{
  "intermediate_size": 3840,
  "norm": "rmsnorm",
  "norm_place": "pre",
  "norm_eps": 1e-05,
  "positions": "rope",
  "bias": "none",
  "parallel_block": false,
  "init_std_up": 0.0209,
  "learning_rate": 0.00982,
  "lr_mult_qkv": 0.5,
  "lr_mult_o": 3.0,
  "lr_head": 0.0076,
  "final_lr_fraction": 0.1,
  "batch_tokens": 131072,
  "max_seq_len": 512
}
Each number is 128 + 24 x the weight over its row's rms, rounded and kept within 0 to 255. Layers, rows and columns count from 0. Numbers have three digits each. The size before them is the row's rms in percent of the matrix's.

# up: layer 10 MLP up, 3840x768, rms 0.102, rows 1075-1127, columns 0-127
# down: layer 10 MLP down (transposed), 3840x768, rms 0.0142, rows 1075-1126, columns 0-127
up1075 102:098131154117141136099113119153112128107143103143164152106142155094087123120138136119107155130086118098099132157109149148125117119114131140153150153068083175147135147146088127141147140089109115165143126118119128120133138135126112142122170108166166142139078152116143130124182132113128121130100113156130091134109164090108124103137113103138150155117163114097118150100119137148112153162112
down1075 106:119114142153135165144136135147132113165090111116102119109094072095126165094098135110089118147150119132132089110095165074084107139121133135088124120055142165102129164136114099145136138123118154129105096121123144185103185156093124106108119107134124154147160132112117116125112124117134114164105149158129142142108167156147102140121116173163117141088124115137129119107088127145128108122169
up1076 107:108146148079160136102131120157142143118128125130109129106071126097114160105081149132105121106166147111148116077185137131170130168141122157125127142112174087114100114113151122093157131153134128105113115148133139138119147099151094098126127109145095144107096135176086093134111127124138096137110073158132103107120167117122133160167102118144108150126138177150142145150115128127158139105105
down1076 092:116132192116113108160152110138128119101119147146135146154081104124105108133144123143157116104123171104123122105143136117103169138131104145129109092137098143132136139110124107125158120119133116120138098099099098166127120113196171137135174132115132122115146142153135108099132118089162119098126121110113126136132147177072106147128146102149118154144162141198135096140107104125167149124144
up1077 106:108131143097179130171166077100143128145176136113167147102111124093093076102162126110131106108121105151118160085154177092153120108138135127165134110131132157159125102093120128109183170097150106146141068151104103106159118100132151127138133116156112094148075114145114125130132096122130120104142141135110145129150129135127135100157137107106109106141092126107136108152137144102141101096124
down1077 096:137158117166143115126121134116145136124161151106153153079130102117127117169153106118124153096130161143115141129187118107053136131160128156115118126116117163111110148146141143117117184095128106123128113100128107138111124139078124094148155122103135167155111085096129139152131099106125096101122171112140103115110115145137124124084056105086082163148078148131129116128112162127085099081113
up1078 090:154092134165130155165131117162100139097128118144110113130130129166135087145104169157165107161154136162132137116099104093148136127128134121153108138135129083108164141119065126117136138142139172129121118104127186174131119133129130149135120097104139157110134146160143168108119127134169135118115146131086098121133144167183113148129121118080137128135136126160152103138118109151149092124110
down1078 078:081165136134157122112122140086115131099158116143148180132138106082106128149093112130068148094128128104131148164137136145129116119147100112126133123127128136151137209107131116159117118091158098125114123158146128163155154143121131105147110150131143128126109166141124116102124112123112102117132106087143120155104150092125108155123137146140129148150119110126136121155140106103157127169120
up1079 089:119073158158110106153140133147131111118141104135110160108148129122133123128092123124127112118137143118091101143115161128176124121151083124145132136162163123089148095155126129145115154122133091153144086119146130097166152111134148154093128139162133138155162093134164120137123118137157126108117113154129160133101133145135113161156141131094141069097137149135163096169158131115141093126117
down1079 110:157120128127107078144121100157119127129173138144094124104083111108113105113070105121072110139144162109109093119108159167141119139137125104146138161146121181131151130115124093148109130101113132115072146155090166104173155139107145174122111118149126147133097144149229097136161158151128146120126137142175117089111141133124176101122148110133151131106140142151137151092133096131087105129116
up1080 104:103138111111115137144081136101122120115159121099134154109116133120108142116128175172143148077092135139110133113151130136162113131124139176093132104134144145134147119089135136128134127157181129138127093139147114075118146128121096124140143096125173122143121183111143132113143140116124112161153141152172093144089155089124122142105050110144134117092182143121120112077134106138158131146117
down1080 114:109102124105162150132114145120128112145104146099163131147149169111124093094075118144116145092175153129116159122096104096118124105147088177091154129127147118101160127112145138110142140120172138137125114114140127138147141128153113164107094121102115112131133148153097148142100137098156113153113120125166084103113140096091117070157125172113144064120134142145129113136119147121144131127145
up1081 103:097119153154093129116098111130123181124133186145161120148118106116123150131134144124123129087111107162117099146107145118111161088124141138158119164078170168132129122148090110097156169116128131099100116134127165113109108088142102126139127121102161117092130116104119088163077089098146128126136151167093155109131138148128143132126117089118139136145083079135081175112096133103119152139175
down1081 096:156110130169117141110121066080151105157101135120156105147133140147120134127096135125114115124199103137124128110073141132139149097142070129098121102118126139090105180164127129136167156119155174125149118138147129150110147121117107154131178100110112128114137135150125153117091113097147142119126155125158155135140145133160138105132122110115111110142166161131178152112160128122150112173123
up1082 093:127144103182114135150094145155099144175126114123186149131123141130132091140143094127111116127133140096093124132129105107113131109135066118087134135131116100140118126153113125177112157136126115114116138111130102147092116112123079117135120098117116103091131151098157146093123125096098148144116129112142146160105121106165134135178149151131119128152142163124129129122103151108154150084123
down1082 093:075131186144117106139121124109137091142111140079143145142122147121184122130122146169116173127102123102115130095143125134170106122144113149099123093132129153119122119105129110109144131145155107142138132120136118108128141142122087088133176111134155136123169132117102174133127120099177139071153119132114130120133148122114134150105099100102142125148085120134116133121132158136108107146136
up1083 108:148160119162123118125103130092086075127097113143137124154187141120156144092099151147106162076120120151146122110121142094126136138121132149174149096097106133173111124113134161128147093131108105126087156145053132094127154136150093162120096100129128149183118162116125177159135161140116117089135095157117110116106163124136154109132147116128123131095086123117112132124098140137121130131115
down1083 097:141104130148129087108149150146150154126124101095152108185127122174140143133129138121144121157132087139105158107156119145126140112107079107146122106092146104135140154107171180124135147154132115116164119114095146141157178122182135113139090095160136104138100151127177128144086172154118126123154148124096113126114104107109114157136070117128107145131116140100095115154156152154109165146108
up1084 099:148142174140149163137117154132111089109093130128145160140146140122119110153121145142099108148129126153161156106091166143153114120098109110144149119129131126130106156101108102151098120177122140102133126116124126138103113125154142072089140141143147117166151101129137127101129112130144069118147126143177125185092109110121133134142122093130171098170133105134110115132121111126158115136107
down1084 107:166156107152169107104112101127119072094121135148150149159128107167131140160142148112138135118129121147126153080109118084130143112136133096099151094068144153178169119116138116134107135147122109121093183138137113110117153118143153097135116142140161109119124115193111145141160170117141174128153166178129138120103160105116130090176120119128158150137131127131122150113103150106112157105141
up1085 097:094162143132109125156159145104096092136132124103156126132176125122166116133158138151087135179111114136108109129137143090137117103121144144133120122127132138126104154122153119184098131089148141122103135066117090179146105144121134095123125123165127094152128161109128130117129136131137132178124137166193101118098109116121093118133074128121102181170100167169119119125164119147101122116112
down1085 100:140113129151113098164129137160154163123115179155145082105109114084132116114090176116173079160140083159118147147124136132161169113118080115099140138100099132091165088097108133116104098146137148090135168140090101110143111119144113137151146129113137185070168111105138117159162127132102134127097185090165097115155141113162125123139121097131072098132138120145141148114094169133157097147116
up1086 094:110125126120132131124118101152135122127147100165142122137103177139134096179143120113122124143129099108116129132093132142140180119124109145151157185119134114106128150078144125091133157151170119088127144102137126190105120155151142128104121125155107160141131113062112134131151178129091145128125152135129124136099122137148140100131167141113121103122153153195121089136129145175145093135158
down1086 128:139159101120126164129116095150142161130141150103135157087165105142118141069126134140142100104129120193093118139126083099111123144112095134154136150110128167125115188142100120101124105116153116136150139138133122164116141098090164167106103137114116144105116121129144159123185196139159095105115175127150145150121105129124131118094121133123111131137102123116144156145106064153140142111141
up1087 108:074125149092165141124183098122100114155124167169122202153094120107154117150070133112106046086105108123142102131178109127130163142147146137115121122176178176081103121101125158093168122129157116112134098123136158156120144111121117104092128136149082107128167105129116132136172132121133171056126132119120143129134105126124133140086167135120123132105104124108161107143113089195135135139132
down1087 110:091134122124120129128150079138112181137140162154116111111153140106143125107151152135114126126095139124106156132147120160152079130103158115131159138136088122135148107094103184122128145116125172171081109126133129104137118112166134107161101135170117160140105117140095141149117102168100109102112115169094105137147089148137141087133082140118109136142120130153111147106133154152150148136117
up1088 092:118097129099147164126151102139159119120111107182100085109153140125151106118133134116126121135147116090146091123073136165147088122168154130126103091127149137132100094114165161134131136144126150151116135148158145131121116158158102116092086114115144119148126086113091133155170123123160105130159122172124147136143132157163134103179138152159098162160118176096116124131162087123102125088141
down1088 108:122136079090128114124128123110177163120102090141167139138092098163119115107098135181133117105161084145159148121090121131116123144111115131207134136094136139171135142163133127112159086125098126132150136131138147088170156133138174143134128142115142122168134167131106127095111098120130139160073127131133129105113088136105143125116149132128146150104150146113125140102151134127123094160137
up1089 094:119136125123127119119091138112125130105125160134101141121152149084155118097123132139141117090155119143114130113083070170110124118146142095125167140109148145112139146145116120131115114117122195147151106154126138123092100102150119151134169081136150135110130138142165107099134156113171133126128136129109139111129107122105162096124126143167129139155120093108157114151114160094144107088139
down1089 099:087113151128136131170100114093142137129123143106121134100141095140143101105093127144113130139112157129118068123132149109095124102113113172074161132125126124118159082063127114160150099128152153144153146124089103101112152113149079157096165121159128115127124099131150151098155126143130142135118113134152116114096132107147107130113083159125142141171144113118118156083105085143178150146152
up1090 102:131122078160157138157147149128165169140133113132112116140128119151132130094137096107159126112172075127153121128153070144089114152073098113123131115153140103170123140140176139134116151117116094138134114067097138175154088142109137167140099151129122157129120086132119153142124130116074081130109133100142118130118154114125123103146090125131096128149136062129158108100100091116128147096107
down1090 080:148127132140121122136160154144157128099130143131136138121137137131135104149124149153104130129104108113162161125083137118146106174133128144134054096119091114149136129120106132152145153117117116147125174188120160143097087134123140098129140107163141090157076111118126117100120142140133198171143118105128113141135136123136123162181142129135153125089103114071116129144151162135122133118125
up1091 076:071148127135135108145158094129166139099106126145159125118152089096164119111149157149113159079136092155140127108142110110157099106153084108141111077128120172093134148157052103146073118143129114157159105146081131125105109121121139097097138117150120096129093116130130179097108130161080116097097152075134071174115126109132132105145086119147130122100139096153119123131156137147138157129138
down1091 088:154080096116097123083147122123112158130147109147138125118126139171137134145113156148164126129133137143140157131115149114130131126111082129174111145166126100151134118130111131149127139175095143171128136168147160123178159127111169104144128108103093148111141115117174126130146137130143095138132160122121155163105061157132128084105160136107122148137136160141143091122146122136109104129105
up1092 104:138141098137150134139059122156139154135134123114138128099142153109110115143112160115118143094119155108078125146100118196143127137128168122077101148140113089113119149117127131107131138110133144115114153150062157191080127147134090115103152134114147131151116128125107110074115155142155131137096144073153148119120155145159106084151103125165110093152111152130102117114095155110154138137123
down1092 102:096124123122109114130143133142100107160167139176111115155126158145130138115097151145132136150096113153125122140061161161147113116099135111082115137126143069117125138113144097160080149079108162116137104137085100151107160124148113179130140110107107165122114143096157137156138151157126116111087172082131117108121182105116116115159140132131144159135151127136130174095164188113149123149105
up1093 099:157137088152158145103114129140134133136161090098090084115143169111162136187095209157139159148151126114148099123112145145161119060114117093128140130137161141144123104141126140102157115139159101143141134126117123128096145149158163151111162176117100137137110091141116143126125110148143088120160072095162104141105137182136123096129126151120090163161112106115116100117071145136107121149163
down1093 113:143139145162103136125118138082179143166139104075123141114143124133203080094156110133125081127124133149129153120174138133116148131092120107102128129107162093148139066138122134155134120135148121129071073122130108172114152116153129093132141182129104106139098139107110127124151142115123179122142137103141127141108100098144126191150145138143105122200149112135128126155145128156106118157156
up1094 092:135058129140182114136127176109132135145163084119171137108178102093109123120123130155139115104145114123141105157157111130156177110178109102138124115154129165105100174140139168107121132107174140153146136120139111123133132115104134172168147126140123111136160154123121115126115151093129082114174148121115156138136144139096104104141142137147149102129113125140106131100177160136056108143120
down1094 082:123127130124132127121173136156130153153074107137090109115177149094128137143118133155120120129080132119172169074169135191118124137151118135152135182086120135171068141133106150151123155084120148149138113116109159170152154141114151191072158103114108144105179130140135072107155114117127117142122111152105129158139151130112147154086154165125140122107163120119114135129112111121176154101108
up1095 101:126142131144100155143137125128164171123079125142103087125156129102116102130075116131080174099097104153136087143168121126112130122124132118100164134112145116144116129157136127092144125125102166169162141131147140100129106114099139100142111134143080115091127172132114160132153117111153119091158137151123166122111140114172135120194104124165190141115140145126103125123102099137152173113148
down1095 104:111145156114102138101143126123177107088128105113129132120122133126117088141137124160122103121137110126109113145179089113105126167084116127130129142132108093125120165142185151122148183131120125143181120118089172194175153145133097117155105123118135131101135123145147089138091131119131110149135116134143148108130123126161130144088156088105133159137136110082088126134141158124159148133110
up1096 097:127140140145150138107102147094164135125152158128113120138143158128132041125140179134097084096103121132123138135132141185094094136134107138100086133116142126136131123099143105129120134087125125136123118132125093110121135111086161118096172075133136125117111150082041109137180168094139126133109149162156113129157107175086199154164102103136103125138086124146108094122101140115118123154098
down1096 090:107128176145118099121119113155178113175109084097126131121123143131121157155102109100123100135122127059140150148104109124152090146113121126151079127098130119127121130185130113122136119135094112124116112068146127162132165135125123150087151134080146135128132092130107131151088124145183142109169127139142133114099171169146109117158134167157069122125145103128133158124158141150098080152094
up1097 089:186081126108090140112134116086114131125155128121127156155096145081156149106144141132100104119155138099080136113128139170145089077131110121179160180117136144132114097140150108121125150157157113111118127177116121171140123137082138136131140138154135126137116136068149147129106167118126149101118108106130153139126149124117137100124103141079108154110187135126122096132142101093092107113114
down1097 109:137150140144087151075110110139138132113116152145150107121204151102108124171112114139100088139095157120149107174121138140147103074153159118130093129119120153138125116151113136125136168113094148120106146171073101126124161094152102119128112128136143093116129086133206088123112142125159093084106133096138133108116109131132154138150117136137139126099127092106186151145121133151166126118144
up1098 090:102113113125075142094119132121122098116135084131135100101141152159090128163124088108085166114152144120095131093154131152136126137120166149122127169161146192122095137142100097125153136124150131121106103165196116158146101139109117100104159121104132067125151096149196130103160114168149135112153147161142116088118165112130153163146106085141090106134095101164143140122177109087123132133161
down1098 088:118134152175141110121131143157100156159131147080181176154113134123167107121096115130106149129099094165143169199120101112122128083141128149142138063114113139122155155135081139124099095152125132179158152114083110105126146107120103169128135095122128144120117120153210109106133093151079118187083115107088120128148116163143088177118133147130158150167145141118121128165094137089154133135109
up1099 099:134132142162154118121119088131141133122111103125131149135128124161117089115122124180144113126162118140121134113152139099131125150104124119106141155206121105108128118105061120143156147140145095114085128165095138135127124125094083077122165128108155151138117132146109192105159113152132139092115102161124116155121134097154115140128130113154123103150133150130150159082131140133147085111096
down1099 099:134150141140145107140138122126148139074130116156120105119133144140121098133143117139126107092163137150091092133103163117134105191144117138129127094139132125127119164172117089127110128110146093137170124160157128139133097151133093118123115137103120114130118102132170136092110130130076084170190141118108095125117174155099154146143146123139118111132150168157091149108108130176177153142108
up1100 093:122132120127136113124133123122119157116129126136106120140096116150156079118182147095091142092107149094152145125169141197194117091126135075168135137124121081166086101129137113153134164140116165117186113110161142126155120130109134109126112169147150158092115127112114138110136111150126143132106141129144116136112090151145113111110096151121100107130108154139136162111102117143156098105104
down1100 086:154120110147112159134121096172108113124140134142167131093120130111121106144183141152081098132106115122132142151113124114113121145146098098171123142128080152149139130103118138138130086104132119113157092155078151113102121158164161163103157131116150136158104146153095169132096132092133093094125088115170134150128132094160141118144137140148160119111060126120144147122128118112135095112105
up1101 106:093138132121168133132096139167122135155119168124111144121156131112099144085125131110127141100139116151109107119090123137122113124170151148095166115142107175079057113122128130120105115154159151123130143119124148158130104144137154143099123150088059109113091097106143129143114157163109174090156125158114126178114138155152118085137130141122122143158176180138119120095093126097139150093146
down1101 107:136150147144120104147112142139151131079117119181146123099150124121174128149128145131099088121080079115124083156151116130132149080108114120129170188151147126109161114181093094111138135126138144132124131106107145115114113128127170109162189148132114140113037163142105096153121144129165112088135133170098146139133123097128114144098134115109127133125160103124107082106148124118159135107113
up1102 088:110120106127100144111109112068114112079167124114097138117123134158113089089138123147080133145142144148127141134131095104087089140103130124162098120115143136166124109129159118125127165168104108120182113135085132132123128089119117115128112134167106110151115161127125103133094114147145094141119172137153103118114101151092148141119136135126125146106142165123111122114145135118133115103116
down1102 085:096135138140120118165148104162145140147159099131142139134138142101102119134163155102129078125099138134144125096124180184156118096116110135137185150154147127128142103122160095111144075134160134101096107107146118106099139115142078136092088148083112082133106145129119160122108054102117174084123114180147167155132115092144139073141143124186168138122091120126112083131139150112139103134135
up1103 101:183137079114082135107104147108156167116060130122153118118109109117097134124165152109120121097106158176124147086131099135121175193090122106051147108118139125093115107137102136136146139106135128071153143107101154124103155110115095121104117102137080117133113129157105131138146137112109138113119090084108127119170146119129127143140130113183115130121147087118114145125121134197132123129152
down1103 108:159071123104131125144135143112150140093131155130088108169115123126123122142099159126119180133139129160080168166111162121129129146178131148142122102147158157093083159120165095112134160123138108099143123130105133104137144131147060178144113158132110095118117138147131096072118125171099180116142133108106122105115120131135101114063147101146171157120149135156126121095104086162173141114140
up1104 101:105070091112168134124133157147124144122155152133150098144124132142165133159123127174110159112115111152103086126101159089121122114139112116157160132147135155096122119128122107113113089157095093133123138155163088129132153146102136144118108148168158115134130079140116142152094153138111152149136073139156148138116092136127138157112103132136151161113082153094143115073150114145147120140121
down1104 096:111139166161092138110123085140151119142103114111121133089127145123107152120085133106119119092144169157132139102142128171135119120090150130089097142137076060104093111104127146150134147063147127076171164091081131160109099131124137120113165088142151120127153172132166113159119167100160104136114170112158125121139166125093154139128134116162156132085115117140157084177153161130098160099142
up1105 103:139153157128156132156116114134155132177125158131107162178127113143117158102114067125147094116159161122109134090111118118128163118118160116114169145092098109106116127130107148112135177131149154135173136096120153115127152128110130137104095097134101095130152112137138103155131097160141148130127098131132099099154128134149148116121113113136151181159150125163105128147108104117120114132182
down1105 086:120094101066154100120143103153158080160143137129155140134100095147119122157125084116130147145158125103094158135117137150124109104124127183119112122160135148124099179103116146167130137119134176141123125113117158119116195103123117133150141114086141114140123088099101103134158085127123131096130122131092155190108135162156106127124144127107141149138137113150095099147147139104124157152138
up1106 097:148101132124073127114111124117168150147127126128098152116105126066101126084145129137147123130124091101141132127154146121137137127125133136146115085168188139103131101132157108142131132148180095152131109147122098111160133146127113167099152120171142123119199123116092133088119133131077140085135120136128162157126110143155136101117116103152078096114147129086104123118170101128144128116173
down1106 087:122216141099159104137161189128114147137096123142090141130167138126088088159108144098115121135126141126140131148130131116122145106145115152142146160122158129129126129139113146111106163128168123144135100166123125145131144131109124128186098120118092129118115117170122133140125109143151112141089118141122174082146102167077119128123131151148136120169106166109111153147092179136153146128112
up1107 105:170120184127108118164116110141105122109151150167130136119105127124175123140135109134152126131122102130137139104132162116122126127134129101100188091092112122091129114118118142109123171137075137112108185116140097184127136149097081118126099086144137120115104126148164119124163148161165091111089135140101130142121125096100113158123119125129142137169117099103118120114102126134190189087124
down1107 101:137113132093138116154133161146121154129105119088096173121143127135148169094178111164140093136078148124152139160124154164111113102147150115096133123104131111164107121136107129147161119134105122116095161113126138143141142175161131129138101115131150150101134119121137141120126117125088121103134152133125179161149124111155139170111131118118171123091099124125142147120125110092117106101131
up1108 088:118128091118131138122118112102067082112080150136166167130082129146120112082180097136118144133151125143088130134125122142073134124103125131129096099136123165118124121127125119101106130137150091101091100152127133157091127094121168156120126164145141158144127160118158131103142140145070125115150138125136096180110105112103114088118127085091128139134124101091124100090153130090134139084158
down1108 087:154136153080193160156094143161128156134138112138076124155110116158125151138184125107162124123113148133116113143131106134160159129171094147104107116133088086180148149189141084159120100141123122099141135087143090135087114128135153109095121141149137123127182129150121141121098139120160114145128153119110103133126136148102114149172105118158153177156117130136158146155134113153148132150087
up1109 099:104130115144183142144113121138112154105128120150083125090115172150104099129147121127122108112186147118102155155111116166118112113120145167095137171121152169106126167145154181145102146118139164136178104171133105129117128092125122098156108122122123119095190093117111142116131122104121204149086114095123101122101127106150125137184134111137136110104133136143143140120124132125136174128111
down1109 085:127146155136105141104107113104162126136149132134138105073120141107157125118116126097125117157146153096143132121128115111120115147133170144101117112137125079125165138130113119123092165134160098118120125087150103111133119116145135119107117145140130139140124139144176122154122120114097143131117111144110161109184137169162143185193100141124108111119148146115136102143141128161139109167106
up1110 095:073124137114109144134133090062171154160111123096123125162100085105148139144123146085132156136193142131169148141139145077148056138113163089147153098127139094122115106083143122115117117147122131172116134150145126153106122123119163097129126145144146156122144168092155113129129085116092126092109138110105133132127152139156110139139118099127121131135097144104137105118115137175086142093145
down1110 108:117157142101176109145200126126126124117146116152114088117110109107156120142106133129138145089103122118117138116150152155150112119142176148124143135155154123174191152136124098108122135119156161158122134100143152137136124136162118092088131146086142100110110133118080133153098114156081129150122092119086111142107130106130134109191142104090147134118105116109127135141101175126128132154107
up1111 093:131160146143142138147125168161119086138136151129153148148127113126130143174133154112144138096086147144109137140110099127121125088142139151119125136119158124130161124157122132119100130138114127154136105101128063134138160115138118119084153128108131127146103110159155202159119109157110104137108129147101123124083113184120098137126161124093134119156101118130137128148132126131131154111152
down1111 108:124185067117099127137111128131113124155118159145146086120116112111132055125132111130128117192110094142086155129141117169122145089101133081112169109148133154147136112094121129158156147140101110124145127154125128144110126114147097125114149112090145096096133145114127114116140135086128146128095132140182141141093119128152137097143121094133103128156084107125105121119106107144112162154132
up1112 094:107124126143091171098126149138131097123113172131146099156125090099127163122168097139076136136122098116122156100093116133167130099123145150163130136162165145151141153158131119144133162131064113148141104114125121155137070151162113107125109119135149091106111125145096087165142104101145139122146157114122121115160106172125136115160165129137132123107133125077158149142100097165143125147152
down1112 108:145110126114160086159155123162116135129170086112131144118125147141106117139147126129113142126153140132104133117155162127170137118099144083131155116147100123140130149122145121110142131100137146160105070163131110137158133161119136154132150101144141175116147123134161096079160161100090094081104112135167123085124184158127153161092095166142093172150134117121067113097150158141117135164120
up1113 112:105112117136119086106156169085109133171163135144105127123095152086156125135156146109098127123115139118104169181094104127130119122108089147116152182180122119153071170085147122110116145150159128130119111133127123114070131122132131119096109144159124108139131127124137140093105109132159117126117167125103117070137141136136135083131111160145091139156121120152122161097090167108159169123139
down1113 099:110124135189134121132152144080095186121125158120175135102115084103141108118119068128083135129105133103157149122109129126116118113084116141131141165144115083132108119119114104106097129135108114157169154130117121135107141160105173123151107110115089115133108080136114157137118154127125146147123157130099160080115136094136113132087137111132133073106152175135123136120162147115119157127096
up1114 100:132115129121116129127114097135120135141101120134098145136095138139157156151113152108105134131151136114125148083125150087138080139130125073125165100114104116133122098091155098094141128117101144152156120141129125134127109104148111163105143135146135119132126134133094159118113117094105093143141130097091123124136119139147132117113144140124135140146095141159130146154185158138092169152175
down1114 107:132136138137139109094135138170116141099115105167093142105127123141137178125145145144133114102119119121119124141126138110156137094138156144089097121125090118133120127129134089145135149138097099124093096078089134126162150103110142122105121130125093155130113104164117160118137094164120130174134149148111127125143163177098147099157126149124143166139078160149121138112127150118119176090133
up1115 102:149066137114129109129116161173160138146154141112088130140142131106155101124142124152121140110125118123142140139111117076149159148140129138111128144136107128165121144137143098133124134154156156123097158124134097126093155080120095137152111106129166128088117122118108114108135109102144084159131097114106128165133127071111121137152144084103080101133158141143131131093129116118133099178122
down1115 102:137128117126119131121122150151112136131124146097151127169162107137098107121112090126099133093082141164153110161190142113107173124168152128107095170161136080145122130096134129189106135117156095139150128114137103137125112112110089138111139112077187119131158164123141168136128165151080119121135134115102147109132139131169108116154115119089148104112125113108123149135126100131080140137107
up1116 100:096123150133112155169146185136084048110114147080150133135163121142067148122146127122111103097098119147104101153122116126109129121161148153120118111164096095124110152107127119135078116150167128107149138125162119118137111071133114110098141142172102117122121142129134126111133071139144155112195150140093092156114132132135134149131127094101130118090118122091097125123131146140134093082150
down1116 102:113131142119138123108157141145129110126090097129134165119122152125147114144096141108146135129152121121129114136104112128148178137074137130143164157128177089110121127103122109090114149138130121108109133108147102129154100100158120157157186164159107141150141177102161142134110155126115156121119139149115116175135133112133114098136127143106092128158108118159131086117162124099130107111138
up1117 104:135108136139108167183152158133131140160134129126146121148136139171140141166135134130127135113109137133184119158093112175105135143114078128130159129100143112119101141109112086149137140140175173128104166162096149158125111113126160117146137138182134144150107126102117167126153125166125133102184121107119175094175155126079117120110143110147166101131086169142163153094145133145130093129175
down1117 116:096156130133127135118167085136108100108122136136116124130136138149164183120118120149123129112143152092158135155148084113117109145122153065084125139125148109124147122114113147134121087139167131080150131155111138095119120090163085135123121115131125140103163138142149138148151131111120089115097096143099129117152139137139092095111131116196136120167107141083119087123162116153101125104119
up1118 103:156180138109141160136150116094151136145179136153129128123129127137147113112133167158115121104153165118161115146121152113121131172118114143125092168176132104097140093154116156125145130133104096127103110130111094163098108171127118150133137162142116080100123108085126100158139122116091110164129118128206158146138193105140094128121099103111145125143192118135120161151123111096128139109131
down1118 095:153063110166167113163106131109113113105119142139110119135158146143146121126145112111109111117120110122116095115145165128124142095101122150129110097152131104112176097124115128134119122121124141147143123113140160163115096179073174130164140163176136121141098121115135132070125102104118082085141132117107117111104129150113126149116113131119111116127133103079092166126152115130117140132151
up1119 098:100121142133151120128129135106156155128155136101121131134136128153114126139189151101082123108119155087150137126142127145126132118113129108127096155140117155120134151125085101110114118136113161111148116166100176107170167163109121134125177152132114174153165083149105114134119149122102102087139114113128147151135156104133140133084106084134137118144137161131092141140112152117147153183133
down1119 093:117124142105162122085163128120117147110121145148111135111131109113117138102144119100115095116119141116124112100130111094112161175162173117158140094161102135098116133104074116139146126157119092095174141125111130146135101127132116127110120100125127167123132153148096093184137139098117113123101129125140147095137123147120097142096153188126125155131110139105159116153110113120168159130114
up1120 091:123108075157166124136153121138143144135139124167150105134148140143158130154108081108144155132159106117112112104148087095121186181143132082126148151175127125160124127167072115117132157112147145115136133141121116110105160138069144107124189109131134151115124105085115132105110082152129123119110137116126117140154121131148066135120122144101142123100112113126156126131172139094107156128131
down1120 089:079191112121160146125165144148169137099104128180122147133135145137151092134113094091148100104106087122111099149122095134114154125118104129142130115118166122129125124121138091117140131135147112121135133132131120139131113108113156147106163086145158152136111083101146118092132113090093134167124106131107134141124098172158152158110117134156152138106156106139166139124133148137101139119108
up1121 105:107097122104147163185136154140108153143113137100156142143134136122138104139109137110113116111141134143123059091101147114148118094151141111172116089136105101144149142146081134106108090116132126096137153107094106122169152106157151125134103172146124091118123110158098109134132165110147131080135121091125175110092111171143105142129172104168104123164080126159099131126062119133149148131158
down1121 098:163157159151137114092106135116145166149124121121131096123076165108125155152130109144164152111102103121145127102150132137125130142091065094148121097165101124101088162079138139133129121153146106115155151104150152141102100129120119107120151168122113151142158143112173120129127129113090155083095147094146145080122122113136138161154115131108133076125120129163090136136131094104126138152137
up1122 097:144148128112121097122094149127124113156119129153094127121153161161114092137109145095128114124109116115120112119143155124110127096142133115161137129123125138112146142137137182163124115152134112086121177141139136125106132121137088124146117157132156103154107155108205110130101052150119092121094055142161136123120078150127120145114163102120122097133106121120103156152150162145180155101154
down1122 104:150136191155110134122136132131136095135147124137192122118137107150101144138121114106113112146089125097131174145139078138108159109122136108156109116129091094127152138125108124133099110086103133131096152117124143138121144117135118125135147122118162114169123119184160122114127152111192111127162100122202146109126125097136140108133140114144097138142142123159081120119183123078131122134139
up1123 110:194110146127072118109105090135151123137121174114090141137071159146120125088106181130092138112134165106102161108161096115169101166122103115140136151146133177144120125156131099112109200127166148117152121084106146109092148109115109133161075117096110156113104131124149170140120139133144109154076114152152124131133166125124106127105119150162096146136120120120136102158138103113141165156116
down1123 111:166160142100132149072116165130118115122093120144078118112149140160157119136151172147133138159148137124121099127137186121077104093143070124161120156154133118122131114154102115113128146134140091138107149103135134108152134155141138107145111124137154151132090133092116161140153138039134124148095142172134120147116152123128114128158133154137135102121122110096087169145163107132132136158112
up1124 094:149155100134131117131094107133142120177093101156141081109138142099155137095123112128115122139118128157150117136120128119149089089134136141137141127167142120129106168140142095117096158121094108139126129132133097139136099112130144144129149118107099153165120169126117093098136106143094065103149127111104132092120125127107145122119134181134128133117099102135129094095109155122098152152146
down1124 096:126097105112199134126119140185147124175086133143111080141149126164126149096128132075127136131120126136121123142108134119145162167104138145073116150157093134128136174182116146147116129132101139151084133157114104166116068113136135104154137161135148133094128163147083137116114144132131150133099121129104154145098093108084127111122146155093174082122124126147155158151155140095123120135117
up1125 102:151100135127115145141186105121150148103121116181125122109151113174133149083132131115108087137111132140158107117187103139127105142150089171100129112171142103100088118114102128111115138105146134142107108142095154173136166109142130132080116137108172174135136150103101060140099134144112158102090118127128120136109102135118167133128121091118125123125171085159189117139100113159152155138093
down1125 089:139152119124096160114120143142121160116161143138113137136109142135125099186095147111112142121120113120136156105119127113147145154189157085126139132112136125141101157146137110141135175138093104110160113117118135125117113154141073111116138117099148110172114126096147142142086119125070077153122145152142130096116128111160101112114147127116112115158159103161140103175161160108123143093143
up1126 100:105130137134105180154140125124171132184124098136163175129146095170105125162161150159156142133112115095148129159134112099113141128154131128094150112121191090138112127148098129137122129137139131137137123154112096115126143150116165075113137136127105150137128140137127089169156146129150153110101124180138119139135093165142189182119124135146161127131068120107138126123111145121110129131153
down1126 102:126133120086161148170080156124081145137112116142137126093125090131094112112154150149185122135097134109139120098146153149142111113130121135122133098127127141165127113156163131131098173141090148124114114090140124142136151104124122102149141094137125131154085128116126108159131146145118156118165136101165118134162087152116134123095093144095090151111139145101114123170190106155137140166133
up1127 101:107164116129126120138147112162122110150097150121100116149103120126121073126183140151123101193163148152143120153121126110114118098097160097127100145100108133159147107110139132091117093130143097143159142123105096151100120124094083181116119122098178139116081141140112118143122128143115116103094149162134110101138131135137133118131096123126110116159116137135130111099164170144135111127103